config.yaml
n_layer: 13
d_model: 320
n_head: 5
n_kv_head: 1
head_dim: 64
d_mlp: 1600
vocab_size: 8192
activation: "relu"
norm: "rmsnorm"
norm_place: "pre"
norm_eps: 1e-05
positions: "rope"
rope_base: 47900.0
rope_fraction: 1.0
qk_norm: false
attn_scale: 0.125
bias: "qkv"
tie_embeddings: true
parallel_block: false
init: "normal"
init_std_qkv: 0.042
init_std_o: 0.0
init_std_up: 0.042
init_std_down: 0.0
init_mimetic: 0.7
optimizer: "soap_variant"
lr: 0.00253
beta1: 0.95
beta2: 0.95
weight_decay: 0.048
lr_head: 0.0107
grad_clip: 1.0
warmup_steps: 200
schedule: "wsd"
decay_fraction: 0.789
decay_shape: "linear"
final_lr_fraction: 0.0
batch_tokens: 131072
seq_len: 512
doc_mask: true
train_tokens: 795400000
steps: 6069
dataset: "wikipedia_en"
Each number is 128 + 24 x the weight over its row's rms, rounded and kept within 0 to 255. Layers, rows and columns count from 0. The size above them is the row's rms in percent of the matrix's.

# layer 4 MLP down (transposed), 1600x320, rms 0.0992, rows 441-483, columns 80-159
size [103  99  92  96 103 113  89 100  93  99  95 117  91  98  99 100 100  93  90 112 111 100  95 103 102 120  99  99  88 104  93  98 103 105 109 100 109 104 102 106  98 113  95]
[[148 106 139  73 177 121 116 142 138 139 118 157 104 158 128 136 114 121 138 135 129 152 141 130 152 100 127 100 154 173 150 131 138 150 105 120 150  86 112 132 154 138 134 158 154 146  89 112 114 130 112 114 112 136 142 101 118 143  93 160 105 134 123 141 170 113 140 150 151 139 176 130 133 121 139 135  96 129 107 100]
 [132 124  75 142 131 138 135 117 129 139 153 145  98 157 157 174 117 124  96 155 140 117 146 130  93 134 118 181 125 123 131 120 183 186 127 141  93 169 122 118 148 116  72 135  94 105 181 146 155 161 142 133 147 119 143 123 117 132  96 120 131 156 151 141 159  94 160  93 120 110 106  96 122  91 102  84 111 162 134 123]
 [120 167 157 166 122  85  69 174 158 158 114 100 113 188  91 113 153 121 106 119 159  95 149 115 124 130 136  98  86 133 158 167 118 128 120 126 124 114 135 162  91 148 103 150 101  90 129 174 122  99 140 119 148  86 146 128 156 113 120 115 129 163  70 122 111 116 104 144 115 101 108 142  92 123 118  74  98 103 107 112]
 [ 77 108 159 100 166 114  96 139 117 146 166  97 113 129 123 127 125 128 135 126 128 120  89 114 106 177 157 132 151  98 116 136 139 106  98 109 125 111 123 111 108 133 158 148 108 157 135 150 106  94 143  89 149 114 106 177  84 144 126 107 137 153 106 120 151 112 106 154 116 146 148 117 124 157 118 109 151 115 145 151]
 [ 92 116 132 143 106 126  84 140 139 141 140  96 160 149 196 125 119 137 152 106 126  97 140 105 125 144 112 122 149 139 123 118 112 142 131 148 169 133  93 107 122 133  87 169  93 117 167 140 141 131  98  98 144 117 114 106  86 134 133 104 137 146 134 163 178 134 167 140 101 129  66 103 150 142 136 159 143 117 122 112]
 [130 137 128 122 148 183 139 133 149 141  81 141 133 159 107 109 122  92 148 126 125 102 140  90 121 130 108 131 101 147 160 138 137 154 180 165 139 124  98 156 135 139 101 152 134 174 124 156 112 109 151 137 149 108 156 135 102 112  60 155 127 123  95 119 141 110 129 114 141  97 116  74  89 119 123 142 135 162 143 112]
 [108 128 151 112 168 141 136 128 123 100 157 104 102 147 130 123 151 118 118 152 123 127 123 124 162 112 188 104 153 123 130 132 120 128  94 140 147  81 151 127 100 156 144  96 145  95 153 141 119 142 114 100 100 117 128 100 111 126  83 110 140 140 144 125 148  94 124 129 162 161 131 107 116 124 132 150 142 177 128 112]
 [133 136 124  95 173 128 118  62  95  81 120  98 100 105 142  89 123 141 167 135 127 130 172 124 111 120 125 122 146 125 110 136 174 124 121 129 127 140 109 112 135 137 135  95 120 115 109 161 111 139 127 139  87 130 132 134 131 178 107 118 166  79 144 121 110 109 104 107 139 110 150 110 130 120 128 121 146 110 124 166]
 [162 158 115 170 100  90  98 136 136 140 111 139 130 153 117 159 130 147 160  72 139  66 120 127 143 141 133 140  96 126 180 134 156 143 119 100 113 105 149  84 127 159 162 129 126 125 145 122 127 153 141 160 140 110 135 128 135 160 110 184 128 133 167 182 151 126 128 135 156 135 134 116 132 168 122 126  99 111 136 171]
 [135  85 144 108 119 163 107 128 178 125  92  72 146  87 102 111 109 132 103  84 118 137 106 107 134 146 147 151 132 159 109 142 121 107 129 110 154 127 148 148 139 131 119 117 157 128 117 141 119 135 156 126 136 107  85 109 117 100 161 177 164 119 113 116 113 122 112 138 114 112  99 110 132 125 144 132 102 140 116 154]
 [ 95 138 107 100 126 130  99 102 116 160 104 110 155  90 103 145 119 141 124 152 115 124 101 103 130  86 139 131 152 108 140  78 148 105 175 121 145 138 114  97 139 150 124 130 173 133 123 165 133 117 160 151 158 139 125  96  97 118 136 142  98  97 100 113 124  82 113 147 100 131 135 139 154 141 153 101 112  88 167 124]
 [124 133 163 101 112 151 123 117  77  58 140 119 124 126 176 120 117  55 142 104 140 133 139 103 128 142  79 177 153 128 135 142 168 136 154 129 136 113 110  89 112 136 131  96 112  97 128 157  97 158 136 123 123 179 153 167 123 130 128 110 109  95 135 131 131 117  98 144 106  87 133 120 119  72 136 125 122 143 132 109]
 [141 108  97 102  82  91 158 128 163 114 134 117 149 135 151  89 156 115 139 140  96 149 126 122 164  62 149 123 103 125 114 128 152 138 149  73 125 126 151 141 133 149 155 127 126  88 138 136 134 148 148 118 145 146 172 131 134 142 118 155 130  93 130 167  85 151 142 137 125 133 128 102 129 149 157 154 122 120 142 148]
 [113 104 125  99 122 156 162 118  68 146  96 143 110 152 164 141 142 113 154 120 109  89 143 124 161 108 127 127 143  70 107 116 129 113  99 151 139 166 106 138 144 154 110  93 133 110 126 135  91 115 131 145 138 126 164 133 129 153 117 199 124 162  87 141 136  97 121 140 117 133 109 131 131 105 129 139 123 116 143 133]
 [110 121 143  85 135 145 163 124 100 123  94 153 112 113 148 146 177 121 139 166  88 140 143 130 131 116 148 140 138 132 115 113 118 123  89  74 106 159 130 101 128  95  56 115 150  91 111  86 131 146 149 118 125 130 173 118 125 139 160 122 156 150 146  93 125  93 191 119 113 117 109 134 119 158 140 111  65 160 103 143]
 [125 148 141 169 155 142 103 108 108  88 112 142 132 124 136 133 133 127 149 130 121 178 102  94 131 126 113 114  96  76  73 131 108 134 101 134 113  98 121 103  89 107 108 138 125 124 166 117 101 112 134 160 131 161  97 123 111 141 118 125 112 160 149 107  96 162 113 172 107 130 111 138 147 156  88  83 140 107  83 113]
 [137 166 100 127 142 157 161  99 148 197 114  88 122 146 182 106 167 137 126 155 135 110 166  92 159 146 129 133 122 146 118 130 104 120 110 100 140 145 124  97 142 119 155 112 118 148 109 144 149 164 131 136 171 148 131  99 132 127 142 133 132 133 133 142 187 101 100 114 139 174 125 135 158 183  84 134  92 125 120 137]
 [144 130 129 112 153 122 133  71 149 151 111  89  90 157 123 131 110 109 141 133  98 112 140  95 139 113 123 134 103  88  93 159 160 106 151 145  90 121 165 159 130  97  93 114 144 137 116 103 153 137 131 116 118 111 128 109 149 117 152 106 118  95 185 114 132 103 106 143 150 165 158 154 144 154 136 151 146 107 113 122]
 [131 141 127 116 129 159 110 157 102 149 108 124 170 120  91 130 129 105  75 153 140 122 126 137 145 157 175 147 123  75 132 103  93 142 110 109  91 108 109 117 115  88 102 149 140 135  95 153 104 127 109 160 128 102 139 156  86 142 143 146 131 181 117  99 140 143 141 134 101 128 174 131 141 103  92 104  99 116 131 144]
 [176 135 142 109  97 145 135 136 150  95 157 133 112 150 159 132 142 168 128 134  99 136 122 136 125 138 159  90  84 122  96 150  95 104 127 158 122 152 129 126 121 148 103 127 134 135 116  86  55 109 121 106  92 143  89 143 156 147 109 132 164 100 133  98 119 105 151 104 115 148 126 128 114 118  81 160  72 160 100 115]
 [113 134 176 156 132 145 138 148  72 139 150 110  89 109  82 100 158 116 114 164 157 114 131 127 107 168 147 147 159 160 134 150 103 126 119 121 123 135 134 124 107 132 151 150 130 107 158 138 156 103 166 143 104 141 119 126 105 113 154 132 148 142 127 173 177 129 113 164 149 117 141 164 106 107 152 162 141 179 157  72]
 [122 116 147 158 154 121 103 106 115  91 121 107 150 120 125 120 118 144 137 119 165 106 100 150 127 126  76 131 149 127 152 133 133 149 123 156 119 144 133 112  79 145 130  89 108 133 128 182  73 126 112 145 121 141 163 125 100  95 115 137 117 125 122 125 115 133 165 151 141 124  80  93 117 119 112  90 132 105 164 150]
 [123 150 145 140 123 119 156 171 129 122 142 108  71 132 193  42 152 131 133 113 108 106 147 154 124 154 135  77 141 147 127 107 134 186 119 122 155 123 136 124 123 137 150 117 135 156 102 143 140 147 160 127 138 119 128 156 120 105 130 177 169 132 140 100 167 145 133 118 126 122 128 146 130 127 121  73 110 153 133 126]
 [119 167 131 159 107 166 148 135 107 100 106 104 112 123 113 166 145 143 176 147  65 123  99 123 133  79 177 130 142 171 153 114  87 134 153 119 125  91 134 154 145 138 114 135 150 140  98 174 131  87 124 180 139 128  88  85 109 149 114  96 144 161 142 115 113 140 127 166 101 124 136 115 137 124 141 122 114 159 136 146]
 [110 133 165 135  79 122 148 152 149 182 166 123 120  88  96 106 142 121 128 139 132 101 117 114 148  91 142 136 117 175 134 144 115 125 102 162 115 105 123  94 110 129  71 142 121 128 160 140 141  97 156 125 131  96 139 108 107 108 161 154 113 128 178 143 184 161 123 103 130 156 119 133 142 143 184 131 144 127 137 147]
 [126 161  89 136 134 145 135 136 131 159 142 157  91 158 134 106 120 168 120 106  78 130 115  83 140 119  79 139  93 112 129 145 101 137 103 147 150 140 151 127 140 106 101  80 152 175 160 105 124 136 157 129 142 138 124 104 170 164 184  79 162 110 150 113 113 142 134 144 116 143 155 106 179 120 110 126  68 144 130  94]
 [108 149 123  89  80 123 139 122 110 147  64 120 113 159 111  80 154 141 140 147 124 110 112 120  91 127 108 110 124 130 124 121 155 131 118 108 138 127  99  99 131 160  89 146  71 146 129 124 140 112 120 153 116  83 163 105 136 130 127 146 148 116 135 106 112 152 183 134 148 112 111  75 126 163 177  65 126 109 124 152]
 [106 131 150 125 147 130 120 154 156 142 186 129 123  97  98 146 144 134 133 116 112 123 135 141 138 146 127 121 139 120 157 136 156 132 153 159 132 170 126 184 149  89  97 108 123 115 140 132 131 133 153 129 122 150 128 111 114 111 121 150 133 125 136 102 128 175  92 158 143 125 103 147 114 121 137 132 117 148 138 189]
 [150 138 125 150 150 157 145 129 148 120 102 124 116 138 119 106 158 186 143 137 130 127 103 151 161 157 148 127 138  94 144 165 125 139 112 124 150 125 105 105 141 120 161 120 137 174 146  92 113  97 142 127 112 162 122  98 108 106 127 148 163 144 158 137 100  71 115  74 180 120 126 123 108 144 134 153 139 139  88 126]
 [120 127  90 134  95  99 150  87  98  98 115 127 115 118 110 102 179  99 112 106 141 153 143 110 133 146 104 138 108 130 168 147 106 138 178 143 172 115 102 114 127 186 101 139 141 171 122 132 132 115 139 163 136 159 103 196 115 177 124 134 106 125 119 167 140 117  88 148 124 132 141 129 149 127  70 114  94  98 141 185]
 [105 121 118 111 117 183  90 112 109 144 108 106 113 141  98 110 168 122 125 112 151 136  97 127 126 147 130 128 114 141 154  94 131 132 158 136 108 139 159  91 152 103 108  68 140 135 139 151 170  92 118 149 138 114 164 121  90 133 142 127 112 128 143 117 158 125 106 139 130 104 142 101 100 161 133 135 141 107 139 144]
 [101 161  76 115 111  92 143 111 157 161  86 117 113  99  84 136 128 119 109 137 156 103 133 136 136 135 164 141 102 122 117 113 120 130  91 123 126 137 112 128 120 148 121 121 157 114 135 125 104 102 130 157 115 106 160  85 125  78 116  81  92 148 110 122 100 114 139 104 148 119 119 152 128 127 151 146 155 121 127 160]
 [126 118 115 165 130  63 101 148 100 159 136  94 141 189 100 160 123 129 157 102 102 126 148 102 105 101 142 113 120 156 124 135 171 116 115 130 119 132 145 183  78  77 158 145 120 138 122  79 141 174  89 133 110 136 130 132 119 146 125 100  90 116 126 152 204 125 108 130 127 173 140 118 156 159 133 140 141 101 154 106]
 [130  93 137 103 151 114 142 117  79 126 166 149 137 112 125 145 107 107 131 155 111 154 159 160  85 136 146 146  75 124 116 166 100 139 139 162 210 115 123 159 144 151 115 115 108 145 144 155 165 116 102 145  85  61 121 118 106 145 154 138 111 114 135 108 117 145 119 159 115 147 134 121 111 152 132 105 161 154 131 167]
 [134 119 128 139 140 193 126 141 146 117 125 129 126 156 151 168 108 146 107  97 106 176 110 106 105 113 107 132 116 158 147 126  82 123 135  97 178  81 123 117 173 141 135 127 127  89 110 111 154 136 115 151 151 157 133 171 118 116 123 133 141 130 128 147 113 126 112 105  99 142 111 118  92 146 141 154 163 146 115 134]
 [131  75  98  81 112 104 147 116 110  82 167 103 139 143 110 151 133 142 145 108 168 139 176  85 116 111 122 149 109 131 164 130 133 147 131 119 131 142 150 145 118 142 129 184 167 118 115 135 137 151 143 128 188 130 120 126 152 106 100  87 111 107 126  95 138 140 108 137 108 125 160 142  97 116 104 124 136 131 109 120]
 [113 126  80 118 100 169 100 104 150  92 116 113 159 114 145 146 127 116 119 125 174 120 133  90 165 118 121 134 175 134 163 123 138  78 114 128 133 159 117 137 106  67 161 128 109 143 111 116 163 136 147 148 164 169 148  72 111 144 125 129 109 158 130 134 137  96 101 143 144 128  55 151 120 159 144 109 112 134 125 101]
 [145 134 156 116 148 132 117 128 106 135 107 140  94 112 138 150 107 128 155 134 112 132 121 154  93 112 118 135 167  98 182 194  90 146 126 178 117 114 146 153 149  92 114 133 156 121 147 123 136 170 130 122 122 127 100 165  99 105 107  95 137 122 128 138 173 157 163 163  99 151 115  92 174 121  77 144  82 125 122  76]
 [100 148 145 123 124 149 142 148  94 142 107 122 113 130 153  93 116 105 118 117 155  68 142 150 117 141 167  72 152 105 124 101 177  98 133  95 173 122 180 118 128 127 103 145 140 117  90 110 143 121  86 155  86 139 162 125 130  90 166 109 138 141 130  95 121 143  83 150 111 103 142 139 124 116 120 133 136 123 155 124]
 [119 118 124 123 117  70 177 152  91 119 113 117 143 128 146 128 149 181 147 118 163 107 151 104 100 117 146  80 152 141 109 123 129 162 126 144 116 117 134 147 132 112 127 110 101 102 135 166 144 155 157 111 122 152 116 144 130 182 124 122 143 132 142 172 123 126 161 123 110 163 133 131 176 113 133 135 144 126  99 123]
 [124 173 140 126 127 126  86 140 131 139 149 133 146 146  95  68 148 168 122 122 143 134 108 139 140 127  92 120 135 122 132 144 121 154 155 117  98 108 131 107 131 144  90 136 141 109 145 109 131 149  84 117 138 150 153  50 136 135 102  93 130  77  96 127 127 120 163 163  98 133 144 102 117  69 101 130 127 108 118 142]
 [136 146 141 102 114 118 124 168 165 152 127 107 113 120 108 146 101 174  81 113  95 161 151 120  89 119 143 107 109 149 109 173 129 126 117  93  98 138 150 114 151 161 133  93  99 130 170 117 123 116 190 124 129 136 119 129 169 139 141 135 120  71 116 136 112 146 186 118 163 148 115 114 101 122 109 141 145 132 114 140]
 [121 109 197 149 120 147 142 134 182 118 140 106 150 119 115 112 163  94 134  99 117 138 111 123 110 139 111 113  89  88 117 145 154  84 115  99  95 132 146 160 131 191 153  99 166 139 118 181  94 146 150 172 163 135 126 143 123 125 150 164 179  71 135 131 140 118 145  92  91 158 126 153  76 139 136 161 156 126 145  86]]
# layer 4 MLP up, 1600x320, rms 0.102, rows 442-483, columns 80-159
size [101  92 103  96 104  96 102  93  99  94 120 100  97  97 100 103  95  96 105 103 101  96  95  95 117 104  97 102 107 102 108  95 102  98  99 101 101 101 103  97 115  99]
[[ 92  79 152 154 130 107 162 135 133 132 150  95 141 116 106 121 131 138 143 129 152 122 124 140 139 111 148 119 144 137 114 129  90 109 180 138 135  88 115 145 150 193 166 119 170 135  93  77 122 136 141 152 115 156 142 124 119 142 129 111  85 139 126 137 114 164 121 190 122 134 116 139 124 117 168 154 135  73 135 125]
 [136 141 106  96 147 101 117 140 140 172 148 184 114 146 164  98  97 153 170 104 141 157 135 174 167 150 145 196 151 196 140 139 135 147 128 144 131 106  96 123 136 115 132 135 156 102 136 159 158 120 132 127 102 130 108 169 144 117  97 128 131  91 126 123 135 153 102 110 172  84 168 116 118 125 148 145 117 131 105 128]
 [125 128 111 169 125 113 107 103 134 110 117 131 115 147 117 149 108 145 134 130 146  99 100 111 131 166 139 154 138 154 117 116 114 109 142 163 121 120 113 134 154 103 147 101 109 153 115 160 109 123 133 103 107 127 140 155 149  92 165 117 171 155 101 160 152 173 160 103 173 100 122 117 116 138 126 138 146 164 139 135]
 [125 135 137 106 114 141 145 129  94 107 122 103 123 157 101 115 155 166 152 133 164 114  97 102 101 152 113 153 169  95 128 148 140 135 153 165 109 106  87 157 107 157 132 132 110  95 124 109 141 142 133 120 176 116 180 109 119 183 122 126 106 110 127  99  99 142 111 120 185 118  73 132  90 121 103 110 104  99  90 136]
 [134 112  80 155 136 109 145 119 131  77 130 124 142 163 133 120 112 133 162 112 122 113 132 148 138 114 141 160 137 111 124 142 153 158 105 120 151 166 118 180 134 133 164 117 123 112  88 133 130 164 160  92 155  78 146 135 152 145  85 127 113 125 142 111 115 147 117 128 104 119 119  97  90 145  58 138 145 167 148 150]
 [143 162 103 173 100 139 128 133 158 116 154 120 165 118 131 115 175 144 121 128 126 139 101 109 128 149 110 122 104 180 125  92 115 142 100 112 136 113 118 131 147 152  94 137 137 175 129 117 184 111 160 149 117 157 120 164 138 147 163 186 125 133 129 155 159 163 120 152 117 106 109 119 131 118 159 129 124 106 148 140]
 [108 106 142 116  72 125 140 176 142 106  88 122  94 158 143 122  78 117 112 105 129 130 144 139 118 135 109 146 110 147 138 123 123 126 128 116 129 160 116 186 129 108 106 130 164 120 168 100 130 153  94 104 183 134 110 114 174 109 126 117 154 139 128 130  99 164 148 176 109 111 151 113 115 101 106 131 122 116 145 113]
 [146 119 120 136 148 108 112 127 103 148 153 134 129 106  78 130 114 110 122 159 133 167 132 112 150 122 144 101 128 104 146 145 101 114 142 155 152 150 121 174 116 114 123  88 141 143 161 138 135 124  82  77 144 152 128 102 112 158 150 133 100 114 137  90 125 122 161 107  74 117 123 147 145 136 104 103  87 151 140 126]
 [157 119  82 125 129 116 109 122 109 115 100 112 133 130 116 148 168 178 155 155 162 163 176 118 163 138 119 109 164 122 114 127 148 122 122 123 117 102 131 170 127 121 118 133 111  92 118 159 146 117 126 132 159 136 146 124 137 135 135  86 135 165  77 121 164 145 167 121 113  81 132 108 148 113 136 130 129 180 127 145]
 [202 117 134 142 101 145 117  93  92 120 147 101 143 151 127  67 118 121 109 139 131  89 122 107 146 147 120 158  89  98 147 112  82 122 137 146 133  94 102 180  96 166 130 106 128 141 131  88 144  95 106 191 139 154 128 118 118 147 171 107 117 111 131 126 106  92 140  82 156  97  78 128 133  89 117 145 124 116 112 144]
 [127  90 131 148  97  95 142 143 136 164 122 141 115 133 128  94 119 147 191 174 138 103 138 134 123 138 125 133 107 112 131 130 125 141 127 118 135 115 132 149 164 157  97 142 101 147 117 129 124 117 117 110 137 136 169 109 146 116 115 142 184  96 149 142  94 102 169 162 153 134 139 133  93  80 109  95 124 131 104 155]
 [ 80 138  92 167 144 139 176 115 112 110 119 149 164 108 150 120 114  95  41 105 125 117 151 143 114 131  77 113 127 141 162 146 148 130 123 157 133 162 143 102 123 139 159 125  69 151 143 134 204 150 128 102  98 150 167 122  93 114 132 125 119 115 133 152 137 155 163 142 129 118 116 161 139  92 126 148 142 100 159 142]
 [ 94 111 110 133 108 101 141 145 119 134 123 120 131 157 121 149 155 160 126 139 103 157 149 148 136 189 118 125 113 171 165 128 128 179 103 141  95 163 129 132 140  79 120  94 185 112 131 154 144 133 102 113 142 103 126 114 113 154 115 141  99  97 121 130 142 197 134 138 148 106 139 113  70 148 132 118 108 135 179  86]
 [ 75 156 106 132  66 112 119 154 162 142 156 143 142 128 156 111 142  90 157 154 129  81  96 172 110 114  63 151 116 115 170 121 118 104 104 131 121 140 101 115 151 134 141 140 144 113 119  99 130 122 133  85 137 142 159 138 126  95 143 135  98 126 122 114 133 147 118 154 132 163 101  96 147 157 113 190 197 139 164 151]
 [156 113 118 134 127 124 161 141 114 121 110 139 139 120  98 151 142 116 121 147 120 112 140 114 114 125 105 126 149 135 188 103 108 151 125  88 141 169 125 157 161 122 134 132 124  95  85 122 158 137 103 135 132 119 193 126 141 116 170 148 138 138 136  91 144 122 150  94 133 176 172 145 105 143 167 135 125 123 193 137]
 [135 153 140 115 108  92 126 112 123 122 111 121 156 158 154 133 178 163 114 152  82 135 121 123 123 131 101 123 163 140 120 113 127 151 122 142 140  86 149 164  95 133 116 115 119 147 132 122 116 128 171  98 152 115 165 117 137 152 105 148 144 163 139  97 144  66 111  96 151 169  94 127 133 122 156  78 112 114  97 133]
 [124  98 120 156 124 157 169 181 139 183  68 173 137 130  99 156 132  93 130 190 128 149 145 122  91 117 134 171  87 129 173 122 127  77 152 164 155  76 166 122 120 165 115 172 110 137 131 137 141  88 119 105 110 107 164 116 113 145 112 137 174 117 119 172 149  96 149 138 110 157 110 134  95 134 125 122  97 130 109 106]
 [162 125 168 115 108 126 170 140 131 111 163 155 111 129 148 136 145 105 185 129 152 118 144 116 127 104 106 163  94 111 166 124 131 134 173 138 131 150 130 129 165 134 134 149 144 118  88 118 131 144 131 135 123 102 109 125 109 151 137 124  96 113 162 121 158 136 111 128 135 125  99 130 107 115 132 131 130 111  98 145]
 [129 171  83 129 124 132  99 123 134 131 134 104 106 174 114 128 151 118 129 102 150 138 144  99 102 188 149 157 129 125  88 138 145 126 141 142 150  81 151 113  93 132 149 169 182 120 164 149  99 149  89 166 126 118 154 132 163 102 113 115 118 155 149 130 134 106 122 116 105 138 105 127  97 104  88 163 109  98  98 126]
 [129 138 133 132  75 141 140 145 109 167 109 138 142 145 136 147 153 164 128 133 106  95 122 128 129 125 138 164  95  89 106 113 109 126 101  84 121 107  98 149  61  93 154 105 124 122 129 139 145 126 123 148 153 171 134 108 151 115 112 133 118 123 134 142 117  92 106  96 139 127  90 166 144 154 104 107 164 115  75 129]
 [166 130 116 113 101 171  83 124 115 111 127 115 144 120 179 129  99 147 145 141 111 142 120 134 119 116 122 134 121 133 147 146  61 144 126  79 107 145 132 159 121 100 101 194 116 118 143 122 142 114 148 160 107 104 112 113 129 130 140  99 115 133  87 101 133 143 115  81 139 134  96 120 113 146 117 120 109 130 126 119]
 [112 116 141 155 115 180 125 113 162 141 169 125 110 122 123 121 146 151 117  93 174 145 126  83 145 114 106  99 152 140 157 119 138 137  84  87 149 148 115 132 144 145 141 122 102  94 127 136 109 132 116 162 120  99 107 128 126  95 106  69 115 122 114 155 173 101 130 162 135 142 116 118 139 112 119 149 112 125 137 147]
 [118 138 131 153 145 117  84 101  99  84 117 154 134  87 159 163  90 119 118 122 111 123 146  97 141 144 127 134 131 101 163 114  40 160 148 131 134  71 122 125 117 115 133  96  97 107 144 141 129 127 131 143 111 112 146 135 131 106 127 146 133 119 122  99 102 150 157 119 110 123 135 135 128 116 143 113 137 139 104 108]
 [139 149 148 139 130 152 123 132  84 118 111 143 106 129 152 104 181 134 141 153 103  92 119 154 113 144 138  77 145  80  78 122 117 116 167 115 178 136 165 137 113 100 142  88 157 124  93 110 143 135 118 106 163 142 179 121 126 112 137 134 164 143 158 136 112 143  91 116 109 125 136 110  90 168  97 174 161 175 104  91]
 [151 127 151  82 114 125 119 131 131 167  82 142 151 148 103 102 142 102 113 184 150  98  87 114 104 159 112  98 131 150  89  97 134 124 110 119 152 101 160 133 141 101 109  97 124 123 138 135 114 148 136 125  94 157  82 145  98  98 169 122 122 154 120 116 128 125 119  83 124 105 131 145 127 165 114 103 134 157 163  72]
 [ 87 114 164 142 128 124 139 115  87 157 137 110 151 112 105 111 108 142 140 122 118 145 164 137 132 103 117 152 181 107 133 124 111 157 110 110 141 101 108 139  95 143 130 144 117 125 161 167 161  79 171 142  93 166 135 103 207 128 110 106 133 128 110 177 120 125 111 128 131 132  91 126 154 168 115 148  84 101 127 123]
 [124 133 140 144 138 135 145 147 109 125 112 107  94  93 114 133  92 121  90 120 190 176 114 113 138  89 131 177 122 105 145 146  82  98 131 122 118 130 174 144 159  88 107 185 137 137 144 111 131 114 112  62 104 112 132 125  65 126 125 107 128 143 127 147 109 142 149 107 135 126 143 140 134 128  93 115 151 116 124 121]
 [143  95 151 108 128 108 122 136 141 135 151 114 157 148 138 120 135 112 135  67 152 140 183 109 107 129 105 159 101 126 138 109 100 130 159 170  77 114 112 142 143 139 137 134 143 132 135 136 118 146 113 134 103 122 145 138 113 162 109 142  70 157  93 147 150 104 136 163 111 121 117 151 134  71 128  63 131 119 135 152]
 [ 77 130 105 145 103 194 149 105 144 106 108 143 182 115 152 121 140 153 173  87 135 149 100 103  85 118 101  81 148 114 141 150 112 124 102 125  85 108 156 138 166 106 133 122 131 121 144 147 111 112 124 139 127 103 105 126 123  80 128 125 163 117 132  90 126 166 141 100 124  72 123 113 139 145 147 139 145 150  88 125]
 [132 109 141 110 178 112 115 128  95  76 167 150 147 119 186 108 135 158 172 140 166 107 136 149 136 129 111 139 159 163 113 111 126  87 120  91 164 117 143 107 128  68 109 115 100 129 101 131 107  88 137 113 145 135 155 148 109  67 147 134 134 123 143 147 165 116  78 114 170 114 112 151 130 118 131 154 114 119 111 150]
 [118 113 135 134 152 146 113 103 102 126 137 149  92  83 124 157  93 116 118 134 149 130 132 113 117 126 160 120 122 123 166 110 142 114 110 153 129 147 114 136 109 124 178 131 109 122 150 125 120  99 106  89 173  99 163 127 126 166 110 172 126  62  93 129 106  86 163 136  87 154 175 138 127 146 104 128 169 159 120 144]
 [ 68 102 133 121 113 199 123 139  89 120 119  99 121 127  85 118 112 132 107 105 114 114 133 161 117 121 103 152  93 119 123 121 118  65 142 111 119 121 130  74 133 141  98 147 134 104 130 137 146 116 143 108 147  99 101 164 178 151 158 139 164 165 132  89 100 147 144 147 138 149 133 120 151 103 111 114  97 161 126 155]
 [150 153 125 129 109 123 129 105 169 112 131 163 130 107 124 111 181 118 106 172 160 124  96 145 150 127  86 163  97 127 123 119 153 121 147 128 120 109 131 168 149 109 174 164 146 113 130 140 127 126 141 110 123 182 118 153 160 165  95 166  97 129 108 190 112 145 131 115 115 169 113 142 155  90 122 132 112 126 157 132]
 [200 109  96 158 153 150 130  92 122 100 162 153  68 126 143 106  90 145  90 132  91 171 178 126 121 181 161 167  98 163 121 118 114 109 134 127 124 129 130 115 143 112 112 152  90 111  97 109  53 153 136 147  92 116 130 109 175 141  87 133 157 133 139 142 138 148 141  91 113 139 125 128 128 169 146 151 151 159 143 146]
 [126 122 147 130 101  71 178 107  85 137 117 125 161 151 123 182 157 133  94 107 135 137 100 168 162 139 124 114 142 129 108 147 154 133 121 103 171 127 106 129 106 119 133  87 156 124 163 122 113 158 145 133 115 130 177  87 124 185 133 127 129 150 134 125 156 152  59 107  93 163 143 119 139 139 155 162 129 173 120 144]
 [105 151 125 117 123 111 136  87 122  81 140  97 130 135 157 124 118 158 139 180 147  92 106 129 159 111 147 119 102  95 118 159 101 109 182 119 105 118 182 133  69 113 135 130 162 125 111 137 128  81 141 111  86 164 134 169 115 110 145 121 102 169 106  99 148 138  95 125 146 118 123 143 110 128 111 146 112 109 116 108]
 [145 104 145 102 127 166 100 105  86 159 103  95 168 105 133 132 112 100 130 124 101  96  87 156 139 114 143 122 105 160 100 121 117 134 158 128  89 117 122 189 121 100 120 122 159 103 150 137 160 108 157 135 128  96 164 163 184 145 132 115 135 130 112 113 125 100 129 157 124 115 166 105 173 136 144 120 148 126 125 159]
 [119 147 157  84 122  69 168 127 102  93 147 170 165 151 124 127 176  89 132 128 157 101 137 124 169 128 112 126 145 116 143 120 125 148 143 157 111  99 161 135 139 150 125 133 159 132 132 152 138 130 117 139 112 108 138 159 112 102 129 112  88  91 113 107 154 148 148 133 144 170 134 127  81 116 112 104 156 136 142 113]
 [129 146 123 137 105 124  99 127 137 102 131 120 110  86 154 120  97 139 125 116 174 117 133 155 125 123 135 148 125 130 117 137 105 119 125 117 139 118 159 102 132 116  99 173 107 130  94 145 130 158 129 146 154 114 123 117 109 110  92 127 125 104 158 128 102 118 111 151 112 197 136 178 144 212  88 125 114 155  94 115]
 [128 103 178 110 174 132 132 138  90 150 141 113 127 104 150 131 145 123 122 157 132 135 113 114 136 146 142  99 121 132 103 121 140 110  90 128 142 105 157 134 133 111 129 149 147 127 115 138  91 124 143 128  87 122 112 185 106 126 129 139 127 147 121 146 122  97 112 105 108 138 118 139 123 138  99 123  91 102 145 105]
 [164 120 152 113 119 175 115 141 126 164 122  93 160 122 128 143 109 101 182 134 181 134  80  94 109 116  97 133 135 152  96 150 154 116 167 114 127 127 131  96 140 199  83 170 142  89 111  94 139 147  91 136 111 102 169 146 106 153 101 156 122 154 115 173 134 130 146 100 151 101  90 156 142 117 127 145 113 117 164 167]
 [146 143 107 149  93 154 148 107 132 141 117 114 157 124 144 147 137 156 153 127  85 145 150 128 163 174 146 145 100  83 142 114  77 147 128 101 141 151 130 130  91 123 134 131 124 169 117 142 149 163 110  88 108 167  56 135 150  93 126 119  81 118 137 119 145 135 135  98 112 142 141 120 106 124 101 121 144 105 105 141]]